Weights of a small transformer language model.
Training: 1179M tokens, 8996 steps.
Each number is 50 + 15 x the weight over the matrix's rms, rounded and kept within 0 to 99. Layers, rows and columns count from 0.

# layer 3 MLP up, 1536x256, rms 0.269, rows 629-656, columns 128-255
46 46 50 57 39 54 53 39 58 45 48 47 72 31 53 47 37 42 46 54 30 18 44 67 39 59 64 51 47 50 59 57 50 42 57 48 71 50 54 58 78 86 53 10 15 44 62 61 47 63 44 54 63 50 20 50 96 44 56 35 45 68 54 65 54 68 48 50 69 65 74 50 40 66 56 31 50 36 36 31 67 71 66 44 30 39 55 54 46 45 55 56 36 54 46 67 50 55 55 73 48 54 35 35 70 45 39 66 45 54 62 38 34 68 49 54 80 42 51 46 70 40 52 60 37 62 51 41
51 33 42 75 72 57 65 69 48 65 78 46 45 50 55 31 51 53 41 19 69 66 49 47 37 58 55 75 49 57 14 43 27 44 39 45 43 38 49 05 74 47 49 50 48 62 56 65 46 54 55 51 87 76 47 23 45 52 76 69 61 60 70 71 66 42 58 35 67 77 31 67 44 49 42 34 36 50 51 58 13 71 23 60 02 71 58 53 49 58 52 69 51 52 41 48 53 55 25 57 37 67 24 56 33 49 33 35 58 60 44 79 78 69 53 49 45 24 49 33 57 82 66 33 78 54 46 68
53 49 43 01 45 33 67 42 64 67 25 41 38 36 34 44 37 65 54 75 45 70 63 71 46 62 43 37 41 67 50 40 49 47 42 44 42 53 53 57 35 26 38 28 76 31 59 55 68 48 50 70 20 71 52 35 32 45 39 19 38 58 49 57 52 49 50 55 75 28 54 39 26 60 53 57 39 48 61 32 39 45 55 59 50 58 55 50 30 29 50 66 31 55 52 39 41 43 49 51 55 64 15 64 56 67 47 50 66 79 43 30 53 49 45 30 49 41 41 38 45 34 39 46 44 64 63 31
46 55 49 44 45 45 38 56 30 49 49 29 66 47 74 58 45 64 39 62 49 45 27 39 53 52 58 26 59 38 52 47 46 72 57 53 55 55 65 45 78 32 79 43 40 58 55 43 37 52 35 45 52 71 54 63 58 63 64 64 48 46 34 56 27 61 52 63 57 37 63 37 47 77 48 51 42 71 45 54 66 26 64 67 45 61 60 49 35 82 65 54 56 59 45 41 56 69 50 34 42 39 64 31 41 31 38 57 70 62 29 54 52 67 41 59 57 42 63 80 52 38 57 58 72 40 27 42
47 63 80 52 80 40 71 33 26 38 51 34 74 34 46 51 41 70 42 53 48 46 82 42 40 64 24 28 55 57 56 48 39 47 46 56 86 81 49 49 66 37 38 46 37 46 60 59 42 65 42 37 39 41 60 60 55 46 62 55 75 65 49 23 55 70 29 61 49 40 54 35 72 61 60 64 52 53 47 37 65 48 61 56 36 50 54 57 42 34 54 56 19 62 37 72 73 66 42 65 63 46 71 62 71 61 42 34 69 61 61 84 42 36 50 36 42 32 43 64 67 81 56 46 65 47 25 44
44 17 43 76 63 63 27 48 54 63 52 39 57 75 47 49 52 47 35 48 47 63 55 64 57 71 50 73 39 54 41 41 53 54 45 46 65 26 34 56 52 27 28 67 32 69 34 37 28 10 61 47 32 64 62 28 46 58 64 23 44 39 26 73 26 60 45 45 26 66 27 80 59 33 59 53 46 42 50 41 25 52 38 36 52 44 57 51 60 38 44 40 49 67 59 59 23 34 54 46 58 57 72 46 39 39 53 50 48 55 47 50 59 53 55 33 37 41 64 09 58 60 44 54 49 60 60 44
64 53 63 34 48 66 54 64 51 61 40 56 46 58 58 53 57 51 34 36 50 54 80 64 27 40 57 45 43 52 31 32 53 33 57 45 37 75 49 42 44 37 69 19 43 71 17 57 58 47 79 37 39 51 58 53 35 55 70 57 53 45 65 47 68 61 45 35 39 61 41 77 45 56 48 43 64 47 58 36 33 32 31 46 71 41 70 70 53 78 46 65 41 46 53 49 58 65 44 64 62 34 35 52 41 22 54 46 51 32 50 44 54 65 58 50 52 49 67 48 64 47 45 42 59 40 69 50
74 48 27 56 38 37 60 43 43 48 42 56 75 35 35 60 53 56 28 41 32 62 51 36 71 65 58 44 48 53 21 33 46 38 72 45 76 41 59 75 39 48 74 11 11 69 44 41 70 20 37 61 30 51 20 44 33 47 60 47 37 52 49 35 66 36 39 64 42 41 50 60 49 56 36 54 48 52 32 29 50 68 47 70 42 32 54 23 64 57 66 54 30 55 63 41 31 50 38 33 75 51 61 47 50 34 34 49 42 44 58 58 46 38 51 63 61 60 64 43 70 47 47 57 25 66 82 26
24 55 73 47 61 40 63 37 55 33 41 59 60 49 67 55 53 59 58 63 93 77 64 36 40 35 39 88 72 56 47 67 40 42 52 33 76 44 67 28 45 69 40 40 40 37 62 51 59 46 29 90 55 43 64 54 56 54 57 49 49 43 22 72 01 45 57 55 71 56 50 67 38 35 23 55 61 44 21 43 41 18 55 59 53 96 35 40 64 55 27 38 54 40 53 20 48 65 33 37 30 39 54 57 90 50 58 65 51 64 52 49 38 50 48 31 62 42 36 53 62 31 74 83 49 28 20 65
47 52 40 56 75 74 62 65 40 37 46 46 45 18 62 60 59 48 44 60 42 52 62 46 32 61 55 71 44 56 57 52 74 85 45 62 42 55 82 48 35 61 41 73 43 51 47 55 66 56 41 68 43 49 81 50 42 44 49 37 49 71 37 52 33 26 51 64 50 63 58 32 30 56 31 59 58 34 56 39 42 41 52 43 69 45 53 37 56 43 51 62 32 32 50 64 52 39 29 54 55 53 50 67 57 32 10 45 44 51 60 37 46 29 77 57 23 68 55 28 49 47 56 43 53 54 47 62
54 45 57 65 69 49 36 64 49 64 24 49 56 52 58 34 57 45 43 48 55 36 38 58 63 46 46 64 53 44 44 41 46 70 68 51 36 44 50 30 48 48 61 46 59 50 54 37 80 73 47 48 49 35 52 50 34 72 37 82 58 56 57 68 52 68 30 34 63 44 36 57 71 41 56 64 56 60 41 52 46 46 32 61 59 52 46 43 38 45 74 93 42 46 73 40 68 58 53 45 65 59 48 41 53 56 40 56 68 44 48 31 37 45 34 06 35 32 55 55 51 66 62 64 56 50 27 67
70 44 46 68 56 33 51 32 45 29 55 49 49 43 43 42 45 69 52 59 36 78 49 71 50 63 74 47 36 44 44 49 37 49 29 42 50 68 55 30 56 59 43 54 41 59 54 26 60 56 48 58 55 59 37 46 49 59 42 79 50 67 51 68 58 63 47 62 61 42 42 54 49 50 34 54 33 34 60 51 55 43 77 65 37 49 25 69 42 65 58 43 47 35 64 50 65 25 56 39 57 42 60 30 41 71 52 27 40 18 49 64 48 58 54 84 57 28 50 46 55 35 51 62 69 53 45 38
49 46 40 36 72 72 54 39 53 38 58 51 38 12 40 36 59 64 50 31 62 55 46 26 36 48 32 56 32 43 46 22 32 71 49 66 36 62 60 38 32 43 14 48 40 61 52 44 34 36 59 63 25 48 52 49 64 48 50 57 58 46 57 42 50 43 50 48 39 67 69 64 55 59 30 55 71 37 34 64 52 24 73 50 52 20 57 37 55 59 46 94 51 62 80 66 42 28 75 64 39 51 56 54 39 49 40 48 48 13 56 63 61 36 48 70 49 75 57 66 59 35 73 38 52 16 66 35
51 33 65 52 51 62 48 41 30 43 19 46 48 40 35 39 69 53 41 51 39 66 44 55 45 38 38 71 38 41 40 53 64 42 50 55 85 53 41 53 18 37 37 52 51 60 54 41 63 34 33 68 54 44 74 29 18 55 37 38 58 46 57 33 07 59 98 45 65 39 45 53 53 37 44 53 44 70 36 52 43 30 59 44 29 49 55 54 54 55 59 57 36 40 37 49 49 57 64 46 32 45 48 49 32 20 51 72 62 48 50 64 67 41 29 61 41 57 46 35 32 39 77 42 22 54 48 43
55 28 41 81 48 51 42 60 35 67 24 56 58 67 75 76 15 64 71 48 54 53 61 59 40 51 35 39 37 53 61 61 59 85 58 50 31 56 32 39 61 45 46 63 66 34 68 57 90 48 55 50 23 45 51 56 49 59 48 50 71 37 50 31 36 52 23 60 43 41 50 55 47 52 38 78 49 72 46 35 47 34 30 39 66 62 69 24 46 54 47 81 63 37 45 31 62 84 60 60 49 62 39 35 68 51 54 58 42 43 23 65 47 53 63 43 63 50 23 58 52 60 07 34 74 41 58 73
35 47 34 47 58 55 41 47 44 24 33 51 45 62 47 48 50 50 53 53 84 69 18 47 23 34 60 50 62 57 69 68 40 63 45 53 61 58 40 55 67 45 54 64 31 60 51 53 60 52 45 72 53 49 50 62 61 18 43 55 65 21 56 43 50 32 46 53 53 60 45 28 64 66 36 36 60 54 44 52 70 61 81 61 61 47 49 61 52 50 53 41 46 48 67 52 58 32 57 19 40 43 48 53 61 52 39 75 60 48 64 54 55 61 39 66 40 72 51 43 64 40 46 56 41 78 32 67
66 25 64 54 58 36 48 56 32 42 32 52 52 51 72 60 65 46 43 60 37 35 09 34 68 45 78 37 29 70 85 42 47 44 55 67 46 44 66 58 58 48 43 50 38 54 37 48 47 67 43 63 46 50 42 42 42 40 64 05 42 74 34 35 36 73 38 58 31 49 50 31 58 57 20 54 67 76 53 59 54 51 29 77 34 57 71 38 56 80 48 59 41 68 52 73 41 08 50 50 40 42 49 55 71 77 30 55 36 31 70 78 74 58 71 46 66 40 62 37 41 21 66 39 39 50 36 32
60 41 71 67 41 55 22 48 19 59 52 76 49 33 31 34 50 63 42 46 65 45 56 44 28 46 48 42 40 62 56 45 76 47 38 68 55 39 53 54 51 67 48 34 47 38 53 31 48 60 43 57 34 37 43 33 28 33 28 45 68 56 57 32 58 46 57 27 30 58 77 49 42 37 65 65 43 40 47 51 50 54 38 42 50 54 42 22 66 34 43 24 70 75 59 47 42 81 23 47 67 45 99 58 33 69 48 60 41 30 40 55 78 81 57 42 37 52 62 67 31 41 39 66 64 50 66 50
21 59 38 38 24 71 55 32 68 62 49 44 51 39 64 42 17 55 39 55 72 54 58 48 47 29 40 23 58 50 44 82 49 38 59 64 35 49 67 77 27 47 41 35 72 34 48 78 69 31 47 48 52 51 41 41 41 29 76 38 74 54 61 70 57 57 49 36 47 66 36 32 49 44 17 45 57 58 55 99 57 21 63 49 55 31 50 65 53 33 61 71 62 40 68 39 46 65 68 58 63 49 38 58 60 53 66 36 47 29 50 37 48 36 80 55 27 52 49 57 39 10 33 18 41 63 60 54
99 25 38 72 66 65 54 52 44 69 67 32 48 42 55 55 54 28 39 25 33 45 32 67 42 48 74 50 15 38 57 30 54 57 32 62 51 30 46 72 73 39 43 56 55 41 66 15 45 34 52 41 46 50 41 81 41 39 52 49 43 51 70 58 39 21 78 67 74 00 54 57 62 87 39 36 71 78 27 64 56 07 42 69 50 57 67 40 39 50 51 75 20 52 45 11 54 53 59 25 51 52 55 88 43 49 40 82 64 73 38 59 53 90 45 51 55 65 53 60 42 74 43 47 82 19 57 19
45 32 40 31 51 59 62 53 32 68 63 41 41 75 42 45 52 41 50 47 46 39 42 75 44 48 25 39 75 47 68 59 37 55 40 41 50 34 65 67 58 45 43 82 54 47 68 55 38 47 58 42 40 70 44 06 45 48 18 54 49 57 51 36 54 46 39 54 65 35 43 41 49 39 25 33 53 53 48 38 50 58 33 17 48 45 57 31 58 57 50 59 53 35 65 45 45 47 52 63 62 59 58 49 48 54 33 71 49 54 43 68 65 18 60 84 46 44 26 57 43 55 48 44 45 34 63 59
59 71 70 56 73 30 33 52 42 76 33 54 71 62 77 50 60 29 30 68 50 59 50 69 66 35 55 46 72 60 63 24 61 58 50 41 13 60 52 51 61 55 72 49 55 54 50 27 43 63 45 53 42 43 67 47 63 45 42 66 29 59 56 36 44 55 50 62 58 59 38 52 39 51 37 36 49 64 51 67 60 46 67 60 31 73 61 72 34 49 52 65 44 53 45 43 52 41 30 65 26 38 49 41 48 41 46 43 61 73 63 56 31 32 47 68 07 38 70 69 35 66 55 55 36 58 41 48
52 19 55 66 48 53 35 71 49 38 40 57 74 75 40 61 35 55 49 47 36 47 51 68 55 53 30 45 59 54 42 19 33 57 50 64 35 39 69 54 36 42 52 63 36 28 82 62 43 47 76 58 50 36 59 51 63 49 53 48 47 59 43 48 47 51 60 47 48 60 63 29 47 57 67 52 45 28 48 40 53 42 20 29 48 36 55 41 45 48 61 50 71 50 45 61 56 65 18 25 66 45 44 54 43 63 70 14 65 40 48 50 22 66 62 34 48 31 57 63 44 66 51 54 45 54 41 63
51 40 44 67 54 32 81 55 45 49 32 42 50 37 57 76 38 37 45 45 50 54 53 35 33 35 70 32 49 45 39 40 19 48 71 27 76 34 43 48 65 51 61 55 52 49 73 33 37 59 51 58 47 34 73 26 57 47 29 40 84 50 44 71 64 51 61 46 30 46 44 58 51 66 54 37 49 55 36 13 65 38 46 57 62 38 43 63 54 55 53 57 55 36 79 58 39 47 70 69 75 39 48 69 55 67 94 38 16 50 46 31 34 37 62 50 75 50 76 66 48 65 38 36 36 63 23 36
70 25 35 42 30 10 46 61 73 59 48 32 65 34 57 75 36 55 52 72 53 47 04 39 64 70 58 24 36 22 43 30 29 97 73 47 47 47 49 21 34 53 28 39 23 48 80 28 36 49 56 38 38 30 35 43 71 29 70 13 36 54 55 72 53 60 47 63 49 26 38 69 33 34 42 59 48 54 50 54 66 54 68 07 43 45 64 88 59 38 73 50 49 85 40 71 64 71 65 39 32 72 49 56 79 53 46 13 31 35 63 45 31 48 50 70 54 57 36 49 63 73 35 30 43 31 69 74
54 30 41 38 67 55 37 24 57 58 36 26 22 59 34 67 54 44 59 68 74 69 45 13 60 60 41 10 46 46 50 51 45 46 59 30 75 61 42 78 67 21 47 54 51 06 85 38 51 42 47 62 40 26 69 49 67 35 45 51 43 51 55 68 32 79 48 50 50 52 59 36 44 34 40 36 59 44 63 19 48 31 26 70 54 54 42 66 39 78 27 31 53 69 44 51 73 51 22 29 51 57 64 45 67 66 71 51 68 52 59 61 58 48 64 40 67 75 85 37 38 23 69 46 61 50 46 49
45 27 55 69 70 40 69 52 59 31 56 63 64 45 19 78 47 41 40 42 51 47 41 59 78 49 61 81 30 48 55 53 46 30 52 47 58 40 68 56 43 53 37 42 54 47 50 43 56 73 48 80 45 62 49 60 73 32 40 47 56 54 59 65 58 50 60 54 75 40 46 23 22 38 21 26 38 63 43 44 57 48 43 52 47 42 56 39 44 65 45 76 52 62 49 47 43 41 62 74 42 44 53 38 58 43 51 52 52 39 44 62 56 70 99 53 42 38 41 34 58 66 47 60 67 55 60 50
56 59 44 56 53 58 52 69 55 28 47 53 58 45 12 17 35 35 52 45 74 32 64 68 52 57 41 63 61 23 55 64 55 41 64 66 65 42 43 46 21 52 42 51 56 48 25 57 63 62 37 50 46 40 70 69 48 60 66 43 58 32 69 64 52 46 40 39 25 35 67 37 46 44 43 59 46 35 47 52 69 44 54 52 77 60 32 53 37 43 62 24 48 84 34 51 85 59 32 63 29 63 41 72 36 44 48 82 40 53 44 70 62 28 48 43 43 65 38 66 68 59 55 63 51 36 35 41
# layer 3 MLP down (transposed), 1536x256, rms 0.0924, rows 629-655, columns 128-255
48 66 51 48 35 49 70 24 68 45 68 49 62 70 22 67 32 35 18 73 73 79 81 47 53 54 43 58 43 67 52 57 51 42 52 48 45 45 49 74 58 17 40 68 56 42 41 43 31 34 46 56 57 68 66 59 78 73 51 18 52 69 56 60 47 52 41 63 31 39 30 58 48 47 63 55 45 58 44 65 44 70 41 60 35 53 57 48 47 47 43 66 57 27 65 29 43 68 39 33 61 26 61 44 67 39 51 51 39 41 58 48 79 36 57 54 48 44 35 33 37 33 64 48 27 48 68 08
31 45 43 41 71 62 37 41 48 30 27 53 63 59 55 81 58 51 59 50 49 66 20 44 71 59 50 23 36 47 52 45 52 52 49 67 53 41 47 65 35 77 45 70 46 71 68 73 62 60 53 46 46 27 50 58 72 42 45 24 47 55 58 72 51 54 54 65 50 54 54 35 78 48 69 48 58 62 38 29 48 67 62 33 48 39 43 41 32 59 63 45 63 46 42 37 29 61 49 69 50 51 43 27 79 49 53 54 62 67 49 32 43 38 83 39 38 53 57 70 43 66 42 70 33 46 39 41
35 61 44 56 60 40 35 60 29 49 41 57 53 48 44 51 63 35 58 54 41 25 38 41 76 63 51 54 44 42 51 60 28 63 48 62 38 80 67 44 58 66 73 57 39 31 50 69 66 62 25 49 42 22 55 51 49 35 45 68 75 23 71 59 51 40 34 64 43 33 59 53 43 82 50 46 45 92 35 75 28 56 52 33 67 40 84 43 58 45 23 91 41 76 38 51 42 64 39 63 54 59 67 40 49 54 58 31 55 51 53 68 56 69 47 30 38 66 36 72 38 53 56 34 20 42 48 48
52 46 47 45 51 64 44 25 72 46 45 71 48 25 45 68 76 50 64 60 43 57 62 62 47 42 71 58 47 31 24 84 53 42 60 58 40 37 44 56 31 59 29 68 58 61 36 73 56 28 69 39 49 47 59 29 31 47 53 33 46 60 73 39 55 33 50 18 47 53 23 60 71 35 47 40 63 44 56 26 59 43 37 29 63 59 55 21 63 46 31 51 49 30 35 70 58 34 43 72 60 53 33 55 43 69 56 40 50 38 49 63 55 35 64 51 40 53 22 19 46 51 20 47 51 59 65 44
55 62 36 54 54 62 40 73 55 72 58 37 41 69 62 55 60 37 34 57 37 41 30 43 50 40 71 49 41 56 34 67 55 56 55 60 06 41 45 15 29 43 62 66 66 69 34 43 27 24 60 47 49 53 62 39 66 66 48 23 53 63 75 67 61 31 78 42 58 40 54 52 47 52 80 39 78 36 50 44 32 73 57 44 26 71 24 66 80 29 37 51 42 47 45 60 51 64 67 43 40 58 52 53 46 64 49 63 36 34 67 34 59 57 53 46 59 50 60 52 65 56 39 37 51 43 82 66
51 62 49 34 51 55 52 66 54 27 60 50 58 31 62 40 51 54 72 44 58 38 69 34 29 35 58 40 38 54 54 55 44 59 71 70 51 81 52 55 52 46 72 10 50 46 49 66 46 62 33 30 53 21 39 32 68 48 47 38 74 46 41 43 74 36 46 55 57 36 65 56 25 56 50 61 41 22 27 47 66 37 69 52 27 35 37 47 33 65 53 71 41 57 30 63 67 58 42 61 45 60 52 60 63 38 56 38 57 61 67 49 31 63 49 50 30 54 58 62 57 36 34 61 49 74 37 56
41 49 49 66 43 31 55 37 37 43 62 54 51 41 43 41 38 62 68 70 63 42 29 56 55 50 45 50 64 62 56 79 62 56 49 51 53 30 59 51 54 53 40 60 57 39 63 57 44 48 25 49 54 47 72 37 65 60 55 43 44 42 44 46 34 42 56 56 54 40 40 26 54 48 52 50 37 47 51 53 60 79 61 64 51 47 10 30 39 22 55 19 51 41 50 46 52 31 70 31 39 48 66 52 69 55 58 59 47 67 41 44 57 56 35 56 53 61 30 53 62 51 59 69 43 70 42 57
39 33 52 55 58 46 46 72 49 63 27 40 22 40 46 27 35 60 62 25 52 52 53 52 52 49 36 59 59 58 47 63 34 62 22 70 63 50 66 52 78 46 51 44 59 48 42 71 49 50 50 33 36 47 38 66 43 66 33 70 53 46 70 44 50 61 43 19 53 74 47 20 49 32 69 57 46 39 65 70 36 53 65 48 48 53 66 85 29 62 35 32 76 43 52 64 46 51 99 63 50 35 51 57 44 75 33 49 53 60 27 14 64 48 43 37 64 60 38 64 37 55 64 48 52 58 25 65
47 73 45 38 51 52 53 63 52 28 13 42 77 57 50 58 38 78 73 41 17 58 34 68 81 52 44 64 46 37 54 65 52 30 56 64 24 57 71 79 44 75 61 53 31 48 49 30 68 55 67 29 74 28 36 32 21 29 40 31 22 49 65 33 36 54 57 54 60 24 45 67 68 54 45 47 39 50 70 49 57 48 39 38 67 26 60 53 53 51 32 60 50 43 53 46 67 36 54 55 40 81 78 52 49 50 76 83 50 46 43 69 52 57 43 43 59 41 55 69 56 59 17 41 37 34 53 36
74 70 52 38 57 32 41 50 51 72 59 52 58 55 46 71 51 59 61 55 45 63 55 45 55 53 46 62 61 46 64 44 42 42 50 43 54 63 43 41 55 69 52 62 62 31 65 41 42 54 46 40 50 49 56 58 50 35 35 57 55 37 63 43 34 54 55 45 64 39 58 52 50 50 51 36 47 53 48 38 52 51 61 52 38 48 58 29 49 37 44 60 58 56 49 43 58 26 73 56 64 44 54 46 71 65 33 40 57 51 52 64 45 48 62 46 45 43 63 40 43 56 62 47 61 50 36 45
85 48 35 46 47 61 62 50 71 41 74 40 41 55 47 54 67 56 50 41 57 74 33 50 41 41 41 52 45 50 43 32 28 48 56 62 70 57 55 74 59 58 53 59 52 64 62 54 19 53 39 32 42 68 36 33 52 48 55 34 37 74 61 47 53 56 70 51 34 69 91 42 58 66 70 49 44 36 46 69 52 34 85 50 42 46 64 31 57 54 27 44 59 61 23 67 60 57 34 52 44 42 59 41 19 64 87 41 61 49 55 67 53 59 55 53 73 51 35 56 38 46 36 50 42 08 82 49
51 60 59 44 61 63 39 26 63 56 52 49 56 31 49 30 60 48 51 66 38 43 53 24 56 68 64 27 40 40 44 66 77 53 52 49 42 66 60 50 34 57 56 35 60 60 40 40 40 63 63 55 44 50 49 62 70 55 47 44 39 41 62 44 61 58 49 48 53 44 50 46 42 57 70 46 80 46 63 44 48 45 56 35 64 36 74 49 50 77 55 61 31 64 49 48 50 61 59 46 51 48 70 42 53 61 56 66 43 53 78 55 55 77 74 54 61 51 60 80 32 43 60 45 52 48 44 66
59 83 39 28 33 46 35 36 46 44 51 41 54 46 66 67 64 48 71 56 53 49 50 65 63 29 43 40 81 70 55 67 50 29 64 64 59 68 19 66 53 51 89 66 44 47 37 50 48 34 52 59 77 37 55 47 25 40 51 52 64 36 38 45 59 42 48 61 67 36 52 53 52 21 57 55 48 55 51 24 48 22 29 56 57 64 57 52 38 26 21 33 25 53 20 15 40 44 34 58 47 36 48 52 71 79 63 46 48 35 64 35 60 51 58 63 54 59 50 60 49 55 21 65 48 85 29 37
54 43 38 80 32 42 36 69 50 61 67 46 33 17 72 17 63 33 53 37 41 52 65 49 43 63 49 46 31 59 52 63 71 64 40 47 27 55 65 42 62 68 54 29 58 54 58 88 49 71 49 35 59 72 18 66 71 63 34 66 47 61 38 57 53 51 30 39 62 58 70 63 59 60 57 51 25 10 77 49 86 57 35 48 62 53 51 68 47 48 37 47 36 37 56 34 67 27 52 67 57 35 32 53 50 43 38 31 48 49 58 11 34 50 68 39 59 39 16 74 60 45 30 64 62 69 32 49
49 77 59 26 70 72 49 40 58 26 42 42 39 55 44 45 69 61 50 69 28 54 57 23 44 47 61 34 58 59 55 43 54 21 35 25 49 46 53 60 59 76 58 54 37 44 47 53 30 50 49 36 74 50 38 59 63 32 22 32 52 50 49 54 50 38 58 32 58 62 30 45 38 51 75 52 52 35 53 53 42 35 80 53 47 50 33 34 65 78 74 46 55 77 41 62 43 35 25 42 38 72 74 79 48 47 69 65 71 49 59 70 51 59 47 64 29 53 56 67 55 62 42 54 60 63 57 72
87 48 45 45 54 36 48 38 61 53 65 72 68 65 38 61 48 45 62 21 46 23 59 29 48 43 40 48 37 31 68 64 37 48 66 55 52 12 56 57 52 51 64 73 58 36 48 44 52 42 47 40 37 46 46 51 48 56 52 44 52 47 56 40 25 55 57 45 48 52 74 52 52 26 67 33 34 29 52 48 21 18 48 31 76 48 61 57 63 26 41 36 46 54 35 39 78 54 69 56 49 64 48 47 54 47 50 41 48 50 40 32 39 55 54 29 76 46 50 54 68 28 47 67 50 48 62 61
66 36 31 49 55 61 48 72 63 65 27 56 41 43 60 29 50 29 80 53 59 55 46 30 61 40 65 72 39 55 63 59 64 32 70 29 81 66 65 49 39 47 67 62 31 35 68 62 43 38 29 72 61 34 63 61 39 04 29 27 55 41 50 48 54 62 55 63 42 63 49 61 10 72 29 45 38 68 51 56 38 48 37 55 44 63 54 61 42 44 63 54 49 72 50 81 75 45 28 60 42 58 53 31 39 49 53 30 45 76 66 99 43 51 32 66 49 53 44 44 43 52 48 41 31 42 42 37
57 62 35 34 43 48 49 42 78 67 59 54 54 65 31 65 66 40 59 55 56 55 42 36 71 61 74 36 62 42 88 69 31 46 36 46 67 56 55 39 37 41 51 46 26 70 19 69 48 74 54 57 27 55 43 23 64 53 25 63 60 71 34 58 66 75 70 53 61 23 66 55 53 42 34 62 50 57 55 59 43 52 54 65 47 48 36 57 44 58 45 50 44 41 33 67 67 32 53 43 56 53 55 50 43 31 70 23 59 32 54 30 47 28 26 34 60 33 58 63 56 65 58 66 35 54 53 59
22 28 62 57 48 53 47 46 30 71 57 50 58 40 54 43 44 37 62 15 83 54 55 50 52 55 36 31 46 65 43 42 61 54 75 62 62 35 63 42 27 45 59 84 58 48 79 65 63 82 40 48 64 40 64 44 44 29 39 37 52 36 51 54 70 66 37 59 51 16 66 52 21 77 50 21 51 24 80 35 54 63 77 45 76 62 56 56 42 38 39 45 39 49 49 39 46 52 31 47 57 78 27 68 64 38 49 35 38 55 38 46 81 21 29 33 64 57 40 46 50 30 58 49 40 37 38 37
43 32 52 71 53 13 50 55 31 41 60 37 91 45 45 44 61 59 84 38 55 50 59 68 72 45 23 63 51 38 47 59 77 53 52 42 36 75 66 27 87 47 39 53 37 64 58 50 25 69 49 45 12 49 54 26 34 52 75 81 45 36 31 98 76 41 30 36 34 45 48 66 66 42 53 53 46 66 53 30 36 81 59 46 48 26 64 60 65 45 68 49 77 59 40 70 45 42 49 72 00 21 39 58 36 78 48 81 29 16 43 56 58 37 49 36 47 21 72 28 14 44 57 63 40 57 79 32
66 56 66 70 46 47 79 68 60 35 43 48 47 38 43 53 48 54 49 68 40 52 82 48 49 46 53 56 24 47 25 39 56 42 34 79 37 79 42 41 42 55 46 24 54 52 33 25 58 46 46 65 54 55 43 50 63 57 59 52 45 50 45 69 74 77 53 45 16 43 62 55 41 42 70 44 72 34 47 40 62 59 59 72 51 51 52 75 31 57 36 39 23 63 59 63 73 56 36 43 50 52 56 62 54 58 62 17 31 61 61 32 27 63 62 53 62 37 60 55 75 34 58 39 52 53 46 44
61 51 28 55 37 78 75 67 65 29 63 76 29 39 52 51 44 68 68 27 47 61 49 41 30 57 74 33 26 78 63 52 33 18 45 36 75 44 23 66 47 51 31 71 58 51 35 68 59 43 61 59 39 38 52 52 48 47 38 24 56 47 50 56 41 35 42 53 56 35 53 38 76 32 71 61 51 48 56 50 53 54 55 33 58 37 35 19 66 67 54 54 62 58 49 54 46 60 76 59 56 60 38 42 50 46 50 69 38 49 38 29 82 64 71 35 87 56 34 45 54 34 57 28 53 46 50 42
58 51 50 38 53 46 24 28 68 73 60 82 41 43 61 63 50 41 53 73 29 28 49 41 35 45 53 53 36 44 72 81 38 55 54 27 44 58 57 36 53 52 61 65 56 76 19 70 72 59 51 66 59 60 52 60 57 37 43 38 62 26 42 31 47 25 34 60 66 13 38 39 45 20 28 75 68 50 47 73 47 45 43 69 49 47 59 55 66 75 82 84 43 28 63 57 41 53 56 76 35 53 46 62 59 42 33 60 41 50 46 52 75 38 66 50 46 48 77 52 39 38 36 51 52 74 63 16
46 59 59 43 40 86 23 26 54 55 84 64 63 60 45 37 70 70 35 58 39 60 55 78 22 41 43 46 64 47 85 42 63 60 20 44 48 55 49 69 76 50 46 46 54 36 50 45 42 49 54 40 39 70 70 52 54 57 41 54 67 36 50 34 21 41 62 59 99 66 65 61 49 44 51 48 83 38 46 97 52 53 40 67 24 56 53 28 60 35 55 42 50 47 45 46 68 48 39 54 51 74 60 49 30 54 29 33 73 65 57 62 51 61 70 47 33 45 25 46 72 48 28 63 79 46 73 56
36 40 65 46 59 76 51 31 54 56 58 54 54 24 66 36 65 51 46 53 67 28 33 35 47 37 70 43 38 32 35 32 64 70 64 27 56 50 43 65 65 27 72 38 66 54 60 19 29 33 48 59 61 63 45 65 42 61 48 17 45 63 80 64 60 61 75 68 48 42 49 86 53 36 51 32 45 46 15 37 47 76 33 48 93 57 71 26 41 27 27 46 40 33 83 57 54 47 71 69 49 24 70 81 19 26 21 38 29 55 48 54 30 21 51 61 65 57 26 39 37 48 39 21 37 67 87 55
55 34 41 65 44 57 23 28 29 52 38 37 65 59 66 59 41 57 43 32 41 35 35 30 32 41 36 68 68 53 63 60 38 61 49 72 53 54 39 56 56 41 64 70 38 44 33 23 55 50 70 56 77 39 45 73 51 59 62 40 67 43 62 54 35 32 67 57 43 41 26 49 50 33 62 65 48 43 49 52 35 69 46 71 30 45 55 56 51 12 69 52 76 54 72 23 49 26 66 82 47 36 54 58 43 56 43 41 56 53 61 60 41 70 39 53 55 48 65 61 57 34 51 32 43 57 27 51
64 61 53 60 52 48 44 51 66 46 32 39 41 43 30 33 51 80 65 55 55 50 51 70 47 44 41 31 40 61 56 39 54 32 42 68 19 32 52 42 51 65 53 80 69 67 44 27 54 54 36 46 40 58 63 55 36 76 71 49 30 61 36 42 47 50 32 49 50 55 67 49 58 61 35 40 61 44 55 48 35 55 74 49 49 39 43 53 52 33 51 33 59 58 63 52 28 54 44 76 48 52 68 49 55 47 41 32 59 41 70 42 46 53 39 68 20 60 55 57 36 51 50 43 41 55 41 47